From a checkpoint of a small transformer trained on Wikipedia.
Size: 9 heads of 64, MLP 2304 quick GELU, 81.1M parameters.
Architecture: rotary positions, no biases in attention or MLP.
Training: a variant of SOAP for these matrices, 649M tokens, 4646 steps.
Each number is 128 + 24 x the weight over its row's rms, rounded and kept within 0 to 255. Layers, rows and columns count from 0. Numbers have three digits each. The size before them is the row's rms in percent of the matrix's.

# v: layer 15 attention value, 576x576, rms 0.102, rows 326-383, columns 192-255
# o: layer 15 attention output (transposed), 576x576, rms 0.0903, rows 326-383, columns 192-255
# q: layer 15 attention query, 576x576, rms 0.0704, rows 384-425, columns 192-255
# k: layer 15 attention key, 576x576, rms 0.0712, rows 384-425, columns 192-255
v326 095:136138137111139135124142123120121160117166163144141133142140116077133127113156123117144096102123143112141147104101147067133105108135150144119119167133103123148154129085145146094064117124148103
o326 097:141121128103145146143158142093165166105159134109106134112144132115128135113118106113075128121111146085159089133104129137156120135128167118147131131166119152153138122112090134150117123152104130
v327 100:141152141146118143119094139105102111163121143110137126177104105137116113104132128131139152137135173129112173112099119098086151085129108128128114136080099155106110131142166184117126160103132126
o327 102:108107122105084115124154110141123121105119127142147149135149129148102102121122089113176143116179193175146136164148140118169109137134119156159135128132078134158105125162146118102161123112132139
v328 094:084129124128076139186144127112122127099164121112100104126142132132143098118106103086113118150135153146129135125163125135127157142133137153154108137124087140102136149111143153161148114138136124
o328 103:142146100120104166189157105119160153130124112135120111129132112113170132095151110165134133127151093144131116113118133118133123139108168138095099092151140157097143160082150133086153128081133115
v329 097:153124156112121118134121111146119163123094119120093073120078125096116125133153199131129108105136155103153095103133206157115112144138149146121098083145129131143101137159096140141132125124106133
o329 103:138119160175122117116097170120139169155095154110133124132144156151122117090124117123115129126134158160133103094127135109141136134154123107102124172161132145125117103165086121110171142199078067
v330 101:145137126141118151111120121118096160131128139172121056132115109113094133138095111145172114116133122132160153145088130117141123097127143130146133111112143138117123120111154101099153117137118122
o330 106:150150126138107118140117131122140169096136115121132086160126140122132129078126128082146142121110162157149136087108094095116103109125171138127100208114200101158166102144143127110106098129160133
v331 098:109134131101156128119156134142114123108132134143153105123120144170109132128092129165143109151126112122141089119174133125130137121098137113114157103103124111150113133155122098065145139119108137
o331 101:149140142121142118096119135190119105139115122156117152124118112127127128145152118153138132116090129104090133150155137105135083130119138154103125126142112141140144140135122129147138141127146160
v332 099:141114137112162095121117085139107110148135111124108122149130135145121155123109112114109156150126141140124124153170110107161111117099147129128119167150122132114149133127159178114148107129122149
o332 104:165108172118102149150163123123129104167143122096111107136123132103086152124102119141124147166138145106119140121110115143162090133124133131140126139101099158129133179107117141147109108117133120
v333 095:086111124132104125135112160135150132121155125123127131108122142075091144146184114137128150151105140123130133150140080147104134140145120134151193177130116120150135050165142149116146130131142118
o333 101:163125118129142113107117096107143106106147115150141139105119110097116125168104100121128111118152147111135138128088128105189128136142134136135109074185122146124122100094159120098145119127121108
v334 097:124133079137066106141078113153086147130143147152153121146125143167125152123141094169159129095095092113160150079133180100118130131114125119128140108077143129093120116115126143131126131164128164
o334 102:100137156093113092137097151129119138135137103078125083140122118128109141147111106131150161098124117085146108097125150085110131126100168066104122124121165161132120100131094103124063116134123176
v335 100:100140116114141086119141154123116115119111125127146169111124141127149146122185150145130144133103110153152073129136115140137069142106121127127100117135133140122118140079099130153128131055120101
o335 105:126139108132138143139143127109123128117085153137112135103177110106101103149139116066140137137090163107112085167165099122095077122144092125097111144113119130148169182138118113182169161116120118
v336 096:092152131106160104142142072126106125160136159166132093099126063113137123142112095103134119120123126139133121140128108118172120126116148121081167181089117162116138128141192127111116102147182143
o336 101:140098105133121120166085089099133139175136144115121099083108112093173180123127062136135132142125128133098141144134145151138161087112148113175125138152108154136133131121127141109110123106066135
v337 100:121130155153141094120083111124118140139122152103110094157123096154104109139145104057139116149115121175141100121142110114128127158133109140119160075128097131088118101121127164115108138138125111
o337 105:144122136080130130162146140110147154135090148107147130121134142141143156125156134123127105121146109118129118095138102119129124117117117146140113117121110114092096117133144132124141132155128085
v338 100:106106121122122185077101138154156094127174105132160092109116137136122160126121149129145117115130137117090174093156143080121153127128099160166111106106123130127083139106124143120136135101121135
o338 104:122115126071104153135151163151152112135117130110117110104143116101165109109127167100136140147121139103076133136134139104116160121120123132114133158131129093180130130107074135121134132112141143
v339 098:157142133106071149129115106119124082162154081137125123139109129140159127183119126097115111146141067121140092092139121119161097144116123125120120116162168132135117104127100102175132134111095127
o339 103:122147121116059099112127137104139125108135101121181169095122088182138116166113096119108157134115111178098141066149131135133104114109146120131135134092156111102107150204153140106118141116142130
v340 102:123112108127111137141143076141136156144140096139099118117159073144122130147154131107122117131119150172166181108149158131147137122077169146122094129119131158178137119115114173139194119104078109
o340 102:104137172138169136148122121124116162135146084143109142154129089100162147155144156130119127140182149128162121121154106135120148148112171140112121140117145083137153126118162118115145125118157099
v341 103:113128134110079171118158144123142184133119158152112165118163171081148149117142126140144159139102158104120108109130140098137113131143140137125153119164137139108153081196133123110129154126110144
o341 105:135108145120080152132133092140119172141074126111144141118124159124113144156159132150151120130109142075138152073140126125122133150107126157143146128150136117121140113182139132140105140127175116
v342 094:130183117090130154104085102124147148091159138115135148139161126135136129098143103122121112144127115124122076141139136170116106148123113080161115095173129120111142121159109135109103134128143155
o342 099:153161154068170119122103118136112162125179100068101109122133094132108170140122118141132147145135087143126077127120113157172085110139114140096114115114079100114152148140110105109070123127109128
v343 097:116111155143171115095144105141090110145086108129092175133111122127093101142133139137156130126118141136185101119161135107103139122125152108135143137130163121083145125121107132159124158158110134
o343 106:171103138095167128129149078139132139179105097142109148136130190123085126179153155116120146161140119165094123146132111140071132131190100081139153109140154124114099164130140134124155141131140149
v344 096:116093183173154117086134115128074144065103120107117115126177094145136126143138084168171150199144124095097105121153159140099131114157115130099116147191157102158102134121136089125095134119108097
o344 100:139127076152197091159129090114134126103127112111127153113161076150115142131143116141149106122134111140083102142128069135149155118126117164103104130134113148154138113145126137155117150120146117
v345 101:176130140129144144137087176078153113115129140139141149134126154113121081138145127119120142130112138110130137105109142179094164111130122131109100181119126134170148122095111117131154136111103125
o345 104:161124114134121147169097164079149118123129096091162109097127148098149087085152142111146144117152124118131133132132123194169138110120136139138103134149120183123113144086146102136151132092151109
v346 099:170105108120143142110112108121104134137157113165134152133165102115148147149120159115109134154129153166169116101107097118133140104137102161156160139132113132129151152120107155144119082143103113
o346 104:150170114107114145113106140106126154122107148187106154138166076120143136077138165174166156127126103142167133139105121109104097166162125151210155163115113155180094141113123148113108115113106076
v347 101:128165122103114155169103115186151130161132133106136142115131127118117121112152157133142132135153183123115125143119130105158148112150115147126159091150118118109112142084130138141072128098145101
o347 106:152177170118114171110129152132117111117138130160137122133091115149105084122129131144126160143117152122130170116162151143141143145152137128123155156155114113107134088101101109075128082107083142
v348 093:120096106127157153098108177148140123140119171109133104127102143124100140127160107158120123097119134114119133154136114109124114124094152140150157139110096129146157108161127135109156137089127146
o348 101:138100101126175135128145153154144130125144173134132112111166143114117109121144146116156125120146104098127113099115141112126163167120151134120158151079136121126123090130140135155147126129139122
v349 095:129138163137139131129152120152128101080136141126112107195129164163128110134146171120123155122103130153109110152156128125163130185139146134110143180122122119158160120114104147118143141141119134
o349 100:169117131094116195134124141116111122130144110103114075147081160139123141132185135111127066089110150091116097107126142150084097174102124136112121173131121047131127126108139135060103125091125119
v350 099:096162106095138157085158108084111129151164121134123136137110128074125143097111121125143128150082081173161143137116142150171147147159145125151121147158149118128101130145172087133116123109122141
o350 104:095136101112094143139087166104149100112109104155141171122132123068125148148149090141105101134097136128139121175135127111140129123121151144119168107126131132096131139134106118140125192183112111
v351 101:158167074142107172125178122092161103129136098133130060084091131144168081095079122139125127126138111143086095124106114154147098123113128110139123126131086158113172107119137127180128107124151138
o351 106:126128070124092119144159152122151127162173143157135089102081108123127080111118135145114134079133108109119157135103133136155165088129111110112091156124117130177102107158101130105121111132130102
v352 097:135107175119135115157102138155149127100144109123111139104075147133098099155126095132125122110141134100131154127149099128092110149108155184109166175104118122120102117146131090128127145161121156
o352 103:136194103121138146086143139142120118130168150166132128102141126102129132141121090161141113109140119119147188129138141153116121106106124146116139143078143111149125166099101122105149137132117127
v353 100:132144100126106125142149087166085119140128136096142132155114100173128149091146135104174079115149135121133120101119136079151088103167134094133148106110151095131158160108126114145131126150097124
o353 105:151072113113091133132149125145100102118154129095155123134115110102115142091136138156166134132107094159146167115141126088151135124133124130127127135121169118165111153109139129148096094117132127
v354 101:111074120149118138128177134152125131099130097144135097157121162135134095109111097108160129106138131148122105168136060109146133127118166135153137111107102159113136118158138144097150133101156145
o354 105:132112116134141133118136122081092123142130116108126117118155167104114120094164099162130130145158101147123108139133098153129109159120152097108166097161143073129115131111145156090162149112119114
v355 097:126134159145137092154148098120126125122120121134135151148137168139103156109129083090169148105155082159131147130111116168075128129124153135153177109093118120118103156118164121126132075102093143
o355 102:109155183153102098114108133114142141157125098151109145145111143130129125136161094143113149102143140163088143161121116111134116147144117110095095143093107119128131121153133080118126132091158179
v356 100:126139130144126109120128150174142208105145157183130095123158119132128121122115117090105135120125153147081044133117124141133149098138130148084118125085157186159139146110120140157131114118161147
o356 103:152116091133144060130123154146140172124169177120106111147108097116095155131137112128122152064093130157080121133115151169141124115116150110147121131111148192149154114091125131131136128164132150
v357 100:113168128060148101129121123126133140127116205161132128126107121135109143185140118128099109157116129109139151102143169136123120162108150100135105080169102123135133142134152139154134112164146099
o357 105:125119099089090128107087103123148160103128153131105089132119135139100139107147137100120142119126150074155104133152106149120088134160129132124141085087122091154135136166136107104137100141105149
v358 098:099119121173153153132137144133131146101107165103108120113099099153142159101121121132110147151108088103104131158152106108136146162159152156116137119078116113141120120085135164098106135145111169
o358 103:115085099123143185117123138088129109135119128155132110104125138133116098151123107160106101119122113091102103105110114120135178149128105130118148137115120158134139131116112101139133133156140174
v359 103:120094140107159155158117163140133076159154065177131170144129112124108094122137092137099157134139117138130163151147111119106119143149142134151164211075102090103157080088135136151056094132116120
o359 108:169164146151151157131092127132137101140139124149159135147134132126127115112120120125134077137106155123133146122129170078118090117160121129151112091065188117096132139128191155153107127122094131
v360 094:131162130130150154140141110129129105146119130085146130163115122137106157114112059118118156118158119109145102116163156142075127087123112131150109144114115150157090091125141081108162144166147144
o360 102:095151137125129115121134109138100147129119114049134186138123147097146146157133121138151122121135139126110141146126124116123119092084106114149157109132109135118162060126194130099162096109121159
v361 092:107114121145093123155104182141101134151115103150136138181098163155120127144129121148134105127116123102112103115141136146131098117080132103078109119123147142161078111152155171117110111151113096
o361 101:139115107124097150136098105181149123133162112110148123144112128156102127157127092086148123141182120089128129138122092092124118160084155109153095096115084125117130122189124114151108125107129144
v362 101:109157157108101086139169135105113103152120144100130128121154095096138108088130162135127164105122152153122099152166128121093164156125128119138132100153137142167123094123106145172110154113133126
o362 107:116128149119122110169142122116174118127113145090137150091146129178105117131141148147110137073117151149114141153157125110164139114171135135113140088146129126148104141136116133138119123135153090
v363 099:111145096106142122180109130129081095108143116153108113116132141141123138131168165128162091137109113144088113155124155114152131161145124155109136112159098138109132110120114135141104136116107129
o363 105:105156129110116134141120133137078124155107139122135124070137163149107124165133137102171110148142121157113131132118092143149135158136202132120150129090132134123085116136138126114103133101129134
v364 099:108108146105123141133139090152115152117120120140131125193110115130107090142174098123127134123118125144141179130131139096141087120129097118138131153131121104115106125137181107103113138070130161
o364 106:139122138099120157105147100134131110090105120117104133096142137097135113152112135093129108116095142116164173098108154126106129133115081103104141153154168121102149120142127137128126183137139122
v365 097:146150149143125161154143118125124139122136185144096134137119152124104158143128160159103129125130130133111103101116124100090114089097155113171130094133139138140167132153109117108118130153125173
o365 107:124150145167137131123103133149150124158150115129080072151151100157122142144108126140143138131151107113138113118136186140123138111115116137127111080126152118132129213150107089155114173127166145
v366 099:135139135138134115099135156162161150135110146104141120121134127116125146146180116130121131150118139171115122188137141126156112151153139109109135151107127184124097083113117131165099150128159126
o366 103:116138102114105085087125128142127117127115146138116101146127135125121096159120095093080124100115128134115120139116141102149153145136102096128110151138090132123145120130177083132050096101132089
v367 097:108114129137125140126123110120118115118088140157175132123112135102146126138163091206145138120192149127160142159149140121117142121135159090107078122095091115138110106136126123118125149103086139
o367 101:082144115144125158130105112108146160157109111132133097101147105150171120136150137121128131139126138161123140130128113129108144085157164112140081115116132109134095122112131142165102186094120134
v368 094:129175114153131174132146127097123110130147155100113131117102125137165103136127169126100110174121132124119126107141125104123136158143150123169157164090140088101193138081112164190141131131109133
o368 099:124107150123137124119125125105103126141129141159133138141107087153174101133114172159148114129176142128127102104134140070146143119163118171130125161128147151110156182130128124128164172088104152
v369 098:162150103129165164106111143122103138174123112170175137134138139117138138087152109111169121084126128103137119126134142116115129133114115108134102111133084115092149113112140144095140166108133134
o369 101:143130121126110118108129148102118115173095092133171109118153144117101128123105112128173196129118128102093089087159148146198089120122149115115100095127119135133094145133135134156139117107127126
v370 097:153110132112146128093139136131098097137107108111116122114152120182147121132167120127110116083180149134166120128141150111109113154125134176124160157119129128109123154091082143121051166107075120
o370 102:137148131124095123140093135146112134181106139134097108125131165147100123139095112133125122127119139153174144132120158176113085142134132133133166111091190159115161134097107091149153121142119132
v371 094:117131094172131171136119117090168165137162131091159134118150126139088126070141144212157138161152132123132121138111133129125126101128135128105165165158131116116128124120114168164097162164117088
o371 101:109137118177104137146124153141127117132126127150136151127147118117136106153126101153156159118159133123116107184126123126136132126160123164072159120152112152121195111129131170117102159152145135
v372 099:116138098115152142134154152137121109143095097137124130135121103132150124136135154106154117140132145172146136076129055096158088113146153101089076153142122134091116118115131120124119103145122151
o372 104:146134098125181149152146147116092138143136138169091119171101156144144141122125114140088113169113146155130067138120118142141137095138146135143082115173124131133117104129134117122050117119104167
v373 094:113122094103164158119150154135132130092127094146119136166127158113102147139137097148136110157135097150125126143093127126145137148125084157166078149074167137159135142180127120139137121146137137
o373 102:173168121141145184114127137165130194114158103108147116093130137100097118164142109144089097110140116131129118105125137149147081126117112121076101132107125146121210144149112124119155139180171112
v374 096:151162106139168185135165139126139135130132087150116120141198146146141107143109113155131103149140110104122110076118129112136128137093157159100150117140178118152140127124107113172152112134119107
o374 099:113142103115156109151155156161115108144177128126132135158080143158192096119126076107163114168172097087099115123134127143095134163126199174137190140141109091107124100151120188162126131119179093
v375 098:149130119158116079137164137154127144147115162091125152086116118133114136151183127123108137126152143149053135127102120126145131182164129099132096140132124143157121092106151090136141153142079068
o375 103:132102135126138152089161123133135115141115141132131125110133120131137150132198126104117103108120136166146138133138123138123142143188105114148107155142123140114062153133145122078143145100122134
v376 096:090131122178113107115126149177138133124126150110141103115103126087113127091120118128116150091116144106126148157125113115140101097155146149149128158129175117108118154125147131148093121132132174
o376 101:096152109146112131109139127112159131154139133097133117116108107113142133072141177140129134104124113145112109139149112111159170165107073102151151081089131113130143161091099170161146083136066192
v377 097:126113115111120113153141072134132122114101112162185114131178132105122136138138106154131099150108143147141178098077123129131122140133102144143134171100130129150135114150113137168148150143135112
o377 105:127143115132124119129136121093120123145102076146153096157142156108148156105125125175121110139157131146125154083122094141121119140133111130175088145093114135142162123108091071120087094061137118
v378 099:100100092128147114140128114122098107145118134113139151168186132117140151175130128124110146151114100118163161146134077122103134170181157130147194088118178122088121142121120078173138090110148138
o378 103:101113164108130143199114085104139121103129121117182103169117106125106134101098121129125139121084091185099183127114125100128127137170151165110138101125128095109139160117093111163136134150089169
v379 100:130113126092117143070090141143105137067087113128156151085123133099167117130158104156105126122134118111165119105136117155150125156134130111134166140078113136130121146114109144139121141113127095
o379 107:115137146107125127122153151149149131085108135135125155121117113162118124125178120107107129125127133123120120100079129113105162133122118100083104075115141148138127118140130138141129144113107108
v380 104:155135115136124174137139190097119118110141117125156115123116138129156142142148160109131091115120144163153165162115140129080157123129080118153134102113129125127124163091112106162140128094112091
o380 105:140131156128136109142111136063157104140124097128154108145138109160132128110118124102144100121122125161152128176080151124181118136124118129099137110128143115092139131116174122147147121112131126
v381 102:114128144105083119136076123131102181139154109165094107150115192128085100119125083116135106142126112123120202130163097122102149142160120150129127118167149149078149168150131131147144122123120111
o381 106:147139143136150134112126138148152131130129146134091093116185129117138130130133123098149147141106149173126188123154162101119113099168153178142112127117092151083144136106125144167121156119130096
v382 099:117123110150128137098133140110127109099174115043117127135132100101116103096132111149119167129149132131086149110111179133127158123162112139139099128144112135106119114145122143114122123131087140
o382 105:154128142142175152099127159136099131125122107108155123149165137095109063136176106141119148103117140136099086134123204134095147129160117162108113153171142114118104109128111143145130125123109142
v383 100:159130132127148095145053126091134082145134155103140119138136148143167118134117117131135099140103160161111130099118121129134120123115143153107127131150146114124131118144143121146113109169177157
o383 105:099152129119116109171075161121193149163198158150074094166088164162159112117126130144136147126107150113136108160144160118136118120129169110112133088145122119100089131146069145134117132159107125
q384 075:140131130137167140112103119155120131101162148131141144117111098148137148126118128147116164110128129136134146096116098146161121123122114094108130089118117152162139110137094117083115101090138178
k384 083:162132129118135185160104122158091095136126136159160174108126129098161105160130115118181124107140133129106117130166134163124110120127152124124137141168144120147102105118105101162085139146145140
q385 082:114147100110123079149156109109147162133128078124129119136130140140116151117191149079143099125134133123114111139108128181102161098138093143126186119139141090137122135131149110145144119116126096
k385 084:117166134092114117112156137151150140127147102138074113115113148068108121064172149137150162145140148152166119140154130169160134103107151124126139100082166108124149096143144121127141181119121143
q386 080:134132095146131127084106109111107109130145152146162116127167136114128094116098115144113100110142095149145101146126123113130114088142146092081143111155162173171142141152127091150159130154154153
k386 079:149141133126164145092109093098111127115111123130131148108146102119129149158136157141138127147142128106109098157148105121106130128092117134089116182104160116138111164132072126106101152139104135
q387 082:099110134120139130144091152140142135079133084113116157128136166098094144128138132095099122119121185116118193151118115109142147111084136121162120145139115070128169172125127131081156141131128087
k387 079:142136115144134138133126142170158135138140144097141105108126117120168145089126121115130113131140124136078118132138123131147137141116069151165121157131111130107133097116121140104142098159131113
q388 094:162133115105127162112160135144121097125155126108107130111167138142127112120111111127097132161092130129136083132149127078180126148125094109113131122095119087138108186163124121135155143120163113
k388 080:140141148144111138150128122115152095107153123133162100136134112101137121149090152185099109068120168134134149120117131136085115131137140143173102113167088152102103128098129092133141110163117112
q389 084:142119112158091127102111129186126116117118103131108100136137110130119108157127136124156111153140135037121138129163125169099134146118121114125077135087133096102162130120123161147147122128118082
k389 083:125119104163165134083109116137128113147148122133202065127131142129114113119114137106167097087125174123154105118128080195129137187111159123083154143097096136153124113095139125137094101121111158
q390 092:105094135151125143138137144130139122110142167090130120149149150157115093092158130166145145120182140136124093123112136117106114164194128097135053120077115163157104162139092125157114151165114162
k390 084:149098135122086128120126120075119133085130147160136145151131102154126118145097122152109136112118119154142109122124132125192113125102071124123123149118100127129102155102138127117185117121125142
q391 089:097080137149111133108129136119117117143116077125104115124125158174070119115160132132159094142161123117116163097157149152135108140128136127156115155130108134092104086113123101128158136093136134
k391 082:115158113110121127134142129189136112098116112113103150139151134145164098168170127123158102112132143128107127145165143153129149105182116130102135127132116089122143141138081145171146116125157169
q392 087:137112112143130112060159105145103112125176116087115154153151123126181159127147147140148123103198140044132091110075164123122133148175154160128175127133111165166101124112136099101152134130122133
k392 081:134193110149098136123101122090146189104145134087062141107133125137100080125123138129152159146130135129075110104126139103096131142132120155088100137137111107105101156226148120145165105134074182
q393 094:141142142144138091149103116111096099098099166164127151126098131083163145140110145113110152140136132109139134131112133141097182134136082173138169115115161165125093204144119093152123108114141104
k393 090:150096174129133141128149138127149085138155131139076148147106110141117078114141139118155083186147131161119138149149132061129137154115148115106130116167141100115122100133136157093096123153126114
q394 088:137110117138086153086108142144180097110164164069136150102133135135089165125128124122102112070136153102159089140126171171125118114124102119125080111146108137152115107124163124157130090111141131
k394 085:133105119115136134134113127143129133152123112124159132115155129122129099145141171145143119134133126121052189066133101104094150162113192118151106141116123073127117166112123082125172118141119164
q395 102:128114112142130143157094110127147120127143134113081115133101117148139088143136158143152185128114142071112168124147122120108126096065155151124114118159126170219148128140133152133104133133099083
k395 091:132135081134133098123106120125149136110097140132172081133154136115066085145112173095101165122149171126123149141104142104108118155124067106118129187113138135113091154141118086150123071105075133
q396 097:117160101147149151112162184114142127140123163112137078101129168138133137136131149130110106078139121131112175122105145134143094145178139116113085135100103175155089149141062126129151117128101135
k396 095:117133165135060065147135075100117098126125096132112191168098115141098134112137143132144092147170181159137096133143117130138136143108098083132156138131084151136089116131134095125142123148125139
q397 103:117115096089139156124128163136147133136127118154133061127159150144137123124102132140114151109121167110150130139151107132154112102128166125158108135110191114130156091084151123139127136121135106
k397 088:132113131122126142120113076079104143096155096141138128095174109115125130110132127136132123095103173135060123095122135145168193108121108122116125131096146130112126134130095165114141131155144154
q398 099:143093144135133135074155150130093122144133128123116163109093140094143094143132089142138137166129128116109127094130135125106083140102170170123126150094129146135156098118137132047144159175175171
k398 100:140159138126135133126101153126117110128106132109137119096160151106139116115140114151175141123125128146114148123108147126133100146108149124123145128103141148128154127132122100151097135145133162
q399 108:088129083100117125138139137095177137131142128098159177135159103114144123050118098089111145103177157153150105122137141117045128146129151132129164149125096105138129169138149131122114118110112168
k399 106:138135111114153134138110120108197106105136118129082156085111141124103120138130141132121144104141114131150108120170162134116101134123124114132122168126117131134122147076130129102121147141188190
q400 103:118118172168139095132137121127137124127182131112118133167141168128168112123145092132121094163147145104149151124177157121131138152119148112135147157115123122121118167134146128142080161115109129
k400 101:149129162124127146156129135131130124141108119127159099134125117099167122112136153130170121137127129128152171102171094137055104123108123084121132108161127138102120144113130162129120120128087152
q401 113:144134153147125149097101129125130144163143135135120110092117137113164123135164166171165140164155120116126140097125084157126112138103127143104113121096166159145125148127100148090125104136109153
k401 107:117152107111134093148116174148124098121118128128135114092129113146145129146160107114131170104143116079116133187142121144140159139198128096102124191128097155136099129127097096126126158153151135
q402 111:123100118120138074139129123096107156112100102152137137082083129100148093142169099131135142129141130109135156105136140138081139119144129168129111138134139120149133122144106115075125135139120147
k402 103:132088111078094119093165164130127153104098180156078098118144134110130130137124101162112108123113106129114147113138147103130146131144104119111118154132140126143107106143125095105055163117139121
q403 109:171142140139134125123148123134157078139130113111110143113153048123146133109173125121149132111108139130099145100184160135104200133075143152120143139148113085151113108130142109135091150138084117
k403 105:096129102148104143113104125115144150110115136108083120124070150122116132163111136110161120157185165106103153131099120153153148156103176116111141114122150129102111132088168088123103083176121120
q404 104:151138121096119128140112114136156140125112131096113115139130099087144136172145112161117157122138119167113105131150115089177150130158138135037103136099154145112153127121139203156113135121152133
k404 104:107125143091144139120099118119169091105132090125164139142158110135112127126149132099109135104103118100151117142136110110185086123133170116136109150097122136107167158115111117090118066137125154
q405 105:098148126152168117159116131136113153189154115132169164139100118158146110088172102121165135158138111160117118147166151120088127103099105162123105106095111100095115135137144106096140146143133146
k405 102:150138153162135149130127151158148123145109147130134163135137150194109134120125134116113148120142126126150099127124142145153128055115132086094146162174139111116094167089151111179127142152092105
q406 106:138101117179109149111160098105119118104138071143095159143110106137095133134148098120128176098106163106108141117134152136111142140135177083124144102089128090100119101118114100133115132088119133
k406 105:128167175112114133112186151158171131095078115153146110089124124150134136113174156116106126121127132080138100135100130139091138099153134101094110136126156122133110127143156158104138098135132135
q407 103:130117166102139113159161113131108127156126088124147085087162128101158149161109135126071130120139090132112111129123131146165110133148134146107089139102149082123048109131129117150107188110123134
k407 101:123152132131135177165130125146129124141164147099144085138109069136133188164135116124130185146143114155163133164108125166133158122128139122151121135152162105103108151140146133128070100165105095
q408 093:126115097090098081121158144128147150131165113092137150136093119130136143113144133115113090137141154154145159119115131133136150112128102143173097129135140132114185139095102104164119138100116097
k408 075:114161169137091135132141122110120129092132108100109120155159150141132139075094110167138179110160088158145088120141123151105117143127137135115143109144125148148134150130130143101148117114156153
q409 084:094101129107107114095111115173142126123118153147109134112155115119103123141079079163131156106113140113175126142136110112086116136122131127141119162121125123122125150137169121107133159119165143
k409 075:128192102106130102116127125168138137175080119131179100134117116140149180175134163109127111152146141133056173124141135159125145118186145129109136136162171105147150094151131132136142120108157076
q410 082:093103114139151146146171128099119139125128156112136092147112119110118130102196186120102109113164144131101120068107103146147135105120111150144104129095113121104114083097132106149153141138056133
k410 076:103142159133143158144141121120133142098106108134106099130135127134138139132129144149125138152100086129194117144117126109110116126101156160086117167098105127145093124132114101092148151137105122
q411 095:160115139125131114104140120169137129134129146132125149105126133107112133114091115138096108152087136087168145166174097117082133167129163129170146111130161184176152152114115113103108095175166136
k411 079:097102098120105134122109142108156112106093132139141158129148131120079139134138132126125114121119163106128171131112139150100135154108131139124152104109095120145098192142124139166145163141118153
q412 090:107087128091147145173116124109144146120136123137144117125156132123096120127169111139107130113106113147128178081157139086138098107118125110117154140149120121101131063123101109195183155106127159
k412 085:107118136147130138197089091162096139153173129136148132132126129128118129129088110153148111095095135117109127127153088153113109130117147164157107116102132134135144133117126160120116108131169100
q413 090:168165129167160120120159119131105128122149136161103128110102098140111138139102133100157133176122099119146156138170120099126133129148150114150155091179175162130117140130140112091078127148156134
k413 082:112160156172093119101154110099148126110117128126126170108103066144120127095123132131089136134132102136147142145101128137146123079157127127118144146131120136147125157170132107130137138095101119
q414 082:088109114092135148167114171102110124125171084129107110110153149139119110119087121150126147138150148139120075093128091092108106087086108144116131187149115110083130116133119138178081132127091114
k414 080:158078110096149135137123119161105107160127111157188104114139121088121159137113137134066149150069159110120160129134148100138094141137151131158129098098157172124126144098154109141109108106133121
q415 089:116094124119121138128116138176121149123166120115101154139118113158139137119114098124110123149119144117121142126150097102122119132070144145148121125118174108131155120102133143086139116113155073
k415 084:117117145158151125144071126125145129136113145131138121161158158141126074118148159129108138132084157111141161123126126098104134141126131143150105122123107147156143121107103099162153145115134144
q416 093:097110107151122129143143170116115168092125117112144129153128148121128110121129088110139116140145162121152046108107141127151170110162111154107110185112149153121155137178138108158156133128093132
k416 083:116106132152136186121135095075114154141184141163131139117152170093143116081140145175114128166098138141125145117094130135134120139127132152128133123105126163111107095096124166092129137159141115
q417 090:122142161137122172122109170111161147123132110141114160146143169173134158132138099099166137095117120152153082127109151111180144143163113159102152160169149129093116108150150079173151115096173175
k417 081:082131153179155129098156098153140141113152160116160120114096119112135115163113131121141109139150130156120129095087179129097101157132140172130138102145154105114115103116141142086149080159136129
q418 094:146175165148155114132101080117089124142135120154140129101137108124114095155146134095116100111115120105131176133164104159123116103098082153102140116143145108129122157149120150120141092121103112
k418 088:140140150147123094099123137144156077114125110137155157150136163130110131101143157120116120093141130152146129136103121144112090161118137133131161086114133103110156148107116128126109174088091138
q419 097:155157119112183125122146162115183114127151101122104100127142136117145127156106147132138154151121101104124115085146126115104172149146138142161156123167177126113105161115157137169133109132143136
k419 090:082116119110151144136119095123172136127082116128122143132121114137149145105152086141134101153117109123140155151154118114109097135128162140126119132114123095141152091086120111121108110160126142
q420 096:107120129123112086152130149137133099114116174130167091161100127137123108154151105111109098139132119122148166110116123130145131130116128138081128124140123106125102126142100118148120145122126127
k420 092:137110092140124118107150139129137076147125126087125150067145110087101131092111106176143134109157168110107129110142138158162155123162124146138116140120151110171156158100104138127141139123111149
q421 098:137150106084122124147122142143139130130150122153114081178119096147167122131124127139125121147152147124117157152115140130100093115135121157126104095145163127104110155124116139130132101145085151
k421 097:129118162119135156149148137153127150116095152114119154098064140142122104142083166107143084159148142149134107114114139142127085114141191122144152129114148166131124137122136134134108130115135166
q422 101:126087089115136131146151096094114129150117129152052087128136122101096126083137181119107113123126120114153112112117150120112077132118143120126116124157128119125132134134147131118152113138098128
k422 091:138105109150093110067091117177100123124113121065089158132125156154116153119107137112152119136077154106134083090130143110162124131092116113132122151105113143121129131134095139104130118138158115
q423 101:157167132156156132116111104133115136103149158102116136156139156084158105141140165141104149105121148142146090134127123156142130117133121122115120125116119115160176128131104128130131134126178129
k423 100:162151134090170158080111144126100130077111138112125120095133137142139132165088120095131143161083128118087155149117142153138164114102135134120132167151128112075128094142127128109110040123124157
q424 103:110140095102087153117138134126148118106114166119143124146095115140104148121121146165135093152159106105158141094124086139109135102108134133091117166085119087190133131113117111135117160133171137
k424 102:128128115111110151113138129152095125131108136108173115151122146127105163132177091217178155118128089132146174111133114128147095104133163112063139090112139117149129136136110108133130131114111136
q425 104:105124130118121132155154134061120120172173168106152153088159159148146146088111133125121126131141126119140138098136133124104128149139123150127112147074111102144134165125116117145116164131120132
k425 102:130171133087147076122094091124104171158110141054147162138160105139110143148129118131128148086149106151099122108115080122093095136140108140159130099106109125171117170090096153122132133134138145